Part of a small language model's weights.
Size: 12 layers, width 512, MLP 2048 SwiGLU, 88.5M parameters.
Architecture: RMSNorm before each block, no biases in attention or MLP, normalized queries and keys, local attention windows, paired heads, value embeddings, a smear gate.
Each number is 128 + 24 x the weight over its row's rms, rounded and kept within 0 to 255. Layers, rows and columns count from 0. Numbers have three digits each. The size before them is the row's rms in percent of the matrix's.

# layer 5 MLP up, 2048x512, rms 0.239, rows 1352-1451, columns 320-383
095:135111128118133139102160111174129112152115141142157090133126103121109124187138132098123139120118095146150103157098160152134145135105173124098125139126128074109122165153108147149105162126108113
098:141122098108126109127107116137136164143127106082074121136152124158120131103102091094111190137108120040110140124147116160152069154140162144144105111116135117144126111146116156119108106127083121
103:118122097123154120141104190139114151099120104114120105128149105117131131091130102112071123165122141107110087143128125161125109099160136143152128079126094104091101130138175090121092120110153121
108:170122127117149169129085126109149133130139161148135131099121110072112138133142130142074125128113137132148126114120126105116141139148109103126143121102082148153114129120102132101106160117113171
098:100152095149102156111108130143143114150133146121219201124134148132085112147120117123146140192099121109109134159100111116162114125128139107087132143143129175182136151067121116131129128125160150
096:150138115104146128146157104145141127118166126157109135120110095110137143172126137135100109112133120112130149090146137094164158135122168166130127160167153143145093140127116156163136097120150134
099:093164127133110113092123123126117131101131092152149106133118165158125116075110189175117102145130118160162103177132165102122159143122117128111113156155124142107171110134121087111111134110104113
101:119146135095115139123138104118116138123143161126092195131151107130147151123093105121175177112139113149125143139141101170125173118135108125126126151132099136134157177171127143113158127125135146
099:151144105168123141167107144093145141125112100107106124137139153149127162142146097159116150165097131099103123130166121116136143172150143142126092172125094129097095085095122124134107087155118102
100:143116116102145113122119107159131183145071119162101126134098082102144131073110112116133104133129168110122128133122089116113084135114146176128140156147112156164092108094150165120147098159128162
100:178149144146121148141140073136091143124103123112134112134096115145157172121158128129138099127152147129158181122162086108137108113125115126124133131156129139143136103135089133122116146147172117
097:172142167157091098100098152147115172104130091101116133124112139151182136123106130133144141109092119140134128157112083142093142113128143120117153142155155065128142167126160100117135118116124100
101:103144137125095115160161127171098068117127115096119119122140105115107154116113179111104089131130104082115161173153122100135145138140146087174173195126116143099103140141154090110102118148099145
099:093110091170117139184155100146134146148135156074123105171101160098145106081148092155155099107111081142137081082189117133139136106133096146129110138128116166137144117163102119144089153139105144
103:121126121109122151124144156138126113108127174111122074170087139164131111160150104148124083155154137136106151145115154155164135141099121123103110141127162138140143125156122145145097098140156126
095:140097127154161156128170163084128116119138137112139100098118134175131129143143136088116140152134128101085146114153108136133123119151121218101159116153136095123122110148096099104115153140128129
100:122166175133125068107153133133115111116099096149156142167155151088088112162131128117110149133123150142146099107156110163159109084095169171130106103183145184132102082124110121124160113121088148
106:086111163118149113136138131170122118102098089117159087179146118134104139084158115115131148159138152109162117137128105132109144145139126123151111127089125155123115139117130136124132129128125161
105:131126098142194141165112105151194133131175138134166121183095130100169111132121146152174083169165078129136123180129180145111120151173114101098120125107125116158128115152159168145102174130142149
097:136131147079121083126120135076148146169110111113117138156151129118124125110127089139169121118124115109131149093150139153122131135113132115115119089172120092156132090124132135132129177137135097
101:139135125133138129127100066108095118115079125131105132124149107108190146083139128123105133150115103111110107086112159151085076125177109148119132158129145137154224173112127117136155110121154134
098:119145115149120108133112153151123150098149134115152097150147148135165151111099128168097093149144130112127153132130127139119146180171109125108115140096126162133139113134119165145114154123127114
100:091121136100140093144106118100108106113140113143082131147085121127103189127156126167095141104130106071119107104091103118177136138136145122156140111148142118149141159130127113149124087110161140
105:139134161182094155132132133141121101120160138091146141107168199122111126141135139142100111171112147128167154116145117160087139153118125130156139134141115130119108078067112114142108139138132100
101:160163160089130172115154123149150131125109167108134125114117128127148114105124068125131134098109125146108133144118139141133120127137129162088198120099132116140147115130123110108148140130073144
104:200126195107075114141147132121168093109106133089133165141099145154120072105145113117125105110108150169107159135090142142145154120111100119151132144083137148144141103130094144135091143134117140
103:143111123124117127111107127152136088103129089136106115121094108143163163117148115125144143104095150119142154137108157126138136106144175144096171110116142085149124135141147098151109149135118125
099:125143105132139104108150114102129155188180121136157128138121107125150119166069180115132131157151103123100127121145124139139136150120104108131136132120137114124128089067125137136148146127065119
101:105137148111114111124112143119109086119163147115123148125108115119109123133132130108102126122102092151145137135137124140118114169168105146091139156109149170140153105113157124128118109115089169
102:121117132115139123150116126095112070127160068104114106127146164137134148146157152142108103084170131125106102126147109121148130166137131102159116117069100120133125132140148082117092130121136120
100:149124128138108157155138131141119145097103100095158126118136170136115117122133136100147127122146133102159108132136127117139118091112178121158138142102124119131126105177118122099173127148084118
093:165142122098156096149144115148177126151153146117124136164134127128144147182111143118125138139131068095136137097116177125126096101120148100142156125107130137170162115169110148094082097096138180
104:125131169125131163148120142128105099149122125120087121103138119140130124123116082122133119149142127175166153113152097117150115115148108157128162208170129117145121165112170139126163182136144116
101:137139120105104124061123092167094143136112144090111151162134155113108157092129120107129119128127133105173172130103138145134129100147100140131125114120153152125136106125111161167129129116125141
096:150157107136109154128172158131126107121152145102155150127102130149146141133138151096116178138124113142076125135117137172100120140164155138137162089139121138152110129132130138135125115098098147
105:150143098158102100114153077100135117118135102071113119092104101132143087116128121113107143135150152138166139163095064106125168073158087102130153125113113145174118097134117121117136137138147089
103:108106158118130177149116143073120098075154122117134145167145114167123119149131157123112131174161135118120125145132155152130102089150174113149128116140139125152121098119105098106116148150146144
096:105160115105116144121114077179081131126098128128113147121126149119130129106144119088146090123172173158093123068116136122170176099137154104133122137143140114124123136081130129108129123126094136
098:080181130139153110132162155162121155149129164096156096068153131089113119123133122139109156118137120121094122148156141106140094125106107157136076124128110121114084134183123109160103150152136093
106:142136129115130134140154138109143152127125120127121091169110132109090142118071168134106127091129077159100100152110134187099126116120095135133152118147116115127117133080143164117117175115189133
101:144141140158153127142155157124139160112185100136202137132161162148090126103145112137157077137131158152117132132146117157103113154126123135144121125092129107135106138109125072148108113131138124
097:135129171090148133126108121122156099104133099104106114132109113156137155132113086134131090196129141143146116125162134106165120155190159092097121103133153126132134133106147060130121151194142123
099:170132166119114129152144131159177126099123102106076095101151123140125151067176105134091106127099110113161117139100104127102142118132189105134078098150102088110133152093114154117120084128109103
094:106126101130119146093160076122128146125140089077114084153137165163114116125157116106129106129113136145123135175157190082094146109124127135163200136126111152154112116128152172149113135144132136
129:115131158124144174107117100102128111137157121142129130100147152145120108044125104124120153154134125141135110151164165120146177139118146104131121111148098156189136115106129106104156121124128141
096:113062127157130160147119163156139100082111143095140128114094115124129170089120107122114117131139169106109140101143129113114100135133111159109166122146146144145111138155156088107106066131158134
098:145125137153121092171123128131130091116132095115103164121114119124148140096131073112081129192100154156108098096130123084148117135109102153110150123150146126130174121140105110150183144134129113
098:110124096111089087117089155127124115129116077126131135132176143145129161154118102101151132113150139081115153088088141136142145087125094136134158134140149109138136150158118129116099171118084084
091:096099143172151118140131118090098121152138139071133103124126132147163169111106108105144108136099114124097139124125133092099108129124114144094101116104143145100102110164111120143175136131135114
093:130064141105124131136115134135136101118126102106146148152149132094091151134121122131121108120134096104144142115150143127120145157121125155121165137145119162152134140154147168129144108155092164
096:105113101105128144088144130102139147126106124152141091097132168097123139151138143145122145131105165105136100111121109110156138168161138153140144165147117133119077145161153164101170139139088128
105:102079153163159121140167128153133112144164149159095133147139115102121160163116120107109137110125136110123149148137130185141124098138147152165112121156097161140135130071120169131098123138143150
094:078108149097112126110157098130167124139099125089152117131105114123139155126089109123142102146108142124132109106127134084110154141124133154110122105130123159145162130158105154129104106103092092
100:108129147156092149151108102122109165118135123141109128110065093148121128155123154115119114094180149129108109101097151110167104143137112083134110125118111121129135155116134136120094126122138142
101:119142138151067158129110141131086074090155096070146130141101132115157156070093126135106133138113113102162088156115102125120151167136112147112148169115107104087144127174126087107101146162115108
101:121170124156160141151134114163117092141147106114104173145108103094140098150133106137126156132146098128155135151168142129167083115154124149095137125122120145109150187182132145144154145109142157
103:130114109130143141079132079070108097120154160141139136083141110121150136154157119115144128168160121105121089166135184098123148096108097103152098137121108114132170156087158116118130158100116096
098:085123107127131105102149126164135166156107126132164192161180186111145155086128136111134152128154089124139132112109104149075091129133105146117165134148096110109106117105135144160091120100092067
102:113120105115077125132091188139132092136145140118124148078125110151132164119075110134157107124132129121133167109124106126126162122122129105108170107112121099167108129130123090109161130153130036
099:117143108094084134103093117169156108146161149109173092108119131146087135150110081109137120158106156112160085144151173116097140102150113151140088102103119113060147162115121122131138162118117168
094:176089139137100153123155112109103130124067142084180142127160149138154145090157112105109144126124128119085106131084049132134158142096147126117134172152147106157139095160166188152145140170128130
100:143118135147156087144119108128166150198121131125125134133169127119131127156172137117124116119162136156134131145120126126067161151107161109121106179132141168096145094140101110122120186125154129
101:095119131128097135140136152123136150064139140117160127119167062128141118121142133104123118099158138137118108082153164123107110066107127147157168153124169142134122116083109152146124117109148131
099:111110137143141101183105074084108149096150120152122116167171153144156162114121117086138101133135132153146147134124151124107146153144115165137112115140155145157102124108098065134133102132121105
093:097158129091159129126132112107140130152130109102131146122107121143123154078132103129116137154138156079105087121123147139138118096158136117173182110142140088087128133154123109145138101129132148
099:117110145086141123120104144120124170088156121120144131095099141115129104146116126132088145124106113148116142125102129112149143099170110133160126182138154102105091120137136133151131154136102159
102:101107141132076139159134149154147133112095130118104175091045117100135079111131154070110192148127156109141154105131120128085104150102112178126130123188144133128129121151147151113113126137104144
104:100119155107164144148153110122160092118123127110174135140105133143102146130100142135132196154169090171128093079121116165139129144131145110159116129142112131123177105137106135140125130110112134
103:127161086124113140104111080100105101109100153128102121182148124120118110126103120148138121115143113160148134153098127133158143093123105116118102089095154119169112126095141147144132156136142080
110:132122148138150148167132153122101160120111103107124135145148098077134099152099144087097125131116116136130112147154099117057119184074142120125113116119120080101137112093122152123077111118129113
102:139065093112126103124126137137113116132130087149137099141152112114120117156091134135085098122164152140130139142109089106141124071086116110150133139084164110110122153100124101187163123157107155
099:137095154113109136115128126150156101090122118160153155134120119125100129097162083112162160118122162138160171147082147091147111119160123136140115141123125112129111104157139147114128084093151140
100:113156145111156137167128132104113121093145157138113135125115155150130143147100143066115080147142142156109167132086159105129139136142130153098137132134121090124095124141102139133111094120123094
102:116135153130133138087181114123089118115098138104073154165139147127128135116118129116160092171157160138160133107166133132132145113154105140125117095128175078130074133102174087129125162142092153
102:111122096128121122143136159092138138160140097082125124123129126128100161118134114114140099118167109106146174082112134139087126148117147124157115106158133090108163116106131133162124140128126139
097:110157107131101146122172113122147144146113123137121129105172121103164127138108140110111110109077140144107147134091092148117153145107100106103112072169123148139113138108155100112167154207119117
097:076102120121140138153096086107124140152090129101095138117128156165122112126149124136131110114120153111076149123102097130123149114128203140133163166205092090132141124157099115130143110110079139
100:137118137153132154112098127088130077112103136091179116117136163086157135106173141132154159169154121096154118144134089140140130147113143130075157128091085123165164150150099190095134148126154148
102:130090105103083123128134143135100136148126120101130132125132092112119141145144129135121090126142148147101147096106107140149109134108161129105111135137134119159118151109112109134151090127158168
102:179122122115162166103143102124189123093140131135078198091117127171131146136132158151087128165118139141118125123136140118097163151102110124129104170124152154101090109123148156116142092140118093
107:114153156098130146177180129132118101092129109109102127109093120144101146119110117209086121115102126125087095144163106095121163173117093130142118160151128153127125138110158140126138134129072124
099:124178155128155155112094128114146106176136140163119154173098171165144128150130125138100168136134104145142131117144172153130148124134134097127164148165158125119121094171121103146145130099119143
104:171142107164131106119136125133132165184111132139085118075087107143109075105109159095151146132124101108142133149173159148130147089175094089127126112123150106071072115133118108166172132162113122
101:115119130146124103146128118136171116138144142098178161101144138168152123138099151161158103126084148112138147106121135127129116138130138104141116102129095110156162114116173142134159113138174132
095:118159179121139110119153138103122145118129120102131178141116121134085086172093128146107148163127110135137128089108093149104152143115107110123123110145127196166153158129133121102104128146128108
095:110138124123133124142150140113115106136116123095071157152111127109169119146095112066112145123091125157162154171086086134182103104162147127122144174142122132113141116109125152136117120079136075
101:133118194081198129144089113090156102125129115071149138124131137148122153134143124124166184112129147086136133144116088126117120118086121078107134123133137123113112112118100137108143157152089120
085:129120121123133141088159141127066098154103123119158114104113144114100150138110132136157117086124115103120126109111145119156094167128101131124125083090164126161095159125120153109164134158076128
109:144159108107152050110144114097124148124180141102122189114100161134144109135107151129144141077139129137130148125157113125133118128134116109087132124141130129142118180153145129153106121124140148
107:090120115129115095155119136125133130160142128089115093091161151128150131117199116102136105095151134130159114134144142101084107110135106130141111169122136167158141136146124118075090138142135154
097:111113115117083120117141122130141173138135128110160205084154086144120108137113142146128118167159137134115078100129162115109107103139107164133136148136100146128126181192112118134145118099128090
098:116116120127127147087142129119146108095121123134122150130102125155160092157117156127109091098151121100121117126140130081150145098090137124131121099102203111112171171070114123094069160114128126
101:138158097104112119168110127138135098167116122106092133161116140112121111162146173185085109121155160130127099124147149145121085101122152162125097135137161141199129137104130097119112111094114111
101:137111146164134126115073166138157161152116113098162121078146168143083128155141090122121112170148160119105129142110132176121109128120165116110181147143121087122098139154106137139130163127115121
098:118151085097109133100101163107175132128122134124182126150123105157125122156086115144144126131125158165133144100175117142187132118124118120120155138117159122095114124123131078156097127167115158
097:164203164143164109160144119145126125110112126139104099130119120149123138123131129168097148120118139099096099125135139133128129097164126142156126160106104117116115140165155158146119121170155154
094:160156102155131128164188107129113127087118090155159191068117157124135204131122100111123150129123104149169142114128114145101128130132123132146123135133138131103104121135091138139160101157149121
102:088137164115163127154124121144142176123135092137103117121107141121073140139153107140136109136131168143118092121128190092126077144174094120091099181177112135178144129148129097142123114146126102
094:114146110137127128076195104108097137085122157163128110154119148105128125106104120121155114157141129113131157149107157154099118113125131154156094144137117086111160127106143093064095085143119147
100:150151183127200144100156121093120108112133143159110145141126148126132171067140110124124106157136137113130128087184142126165105147150159136082116113165134152108102134139169157153090187105115092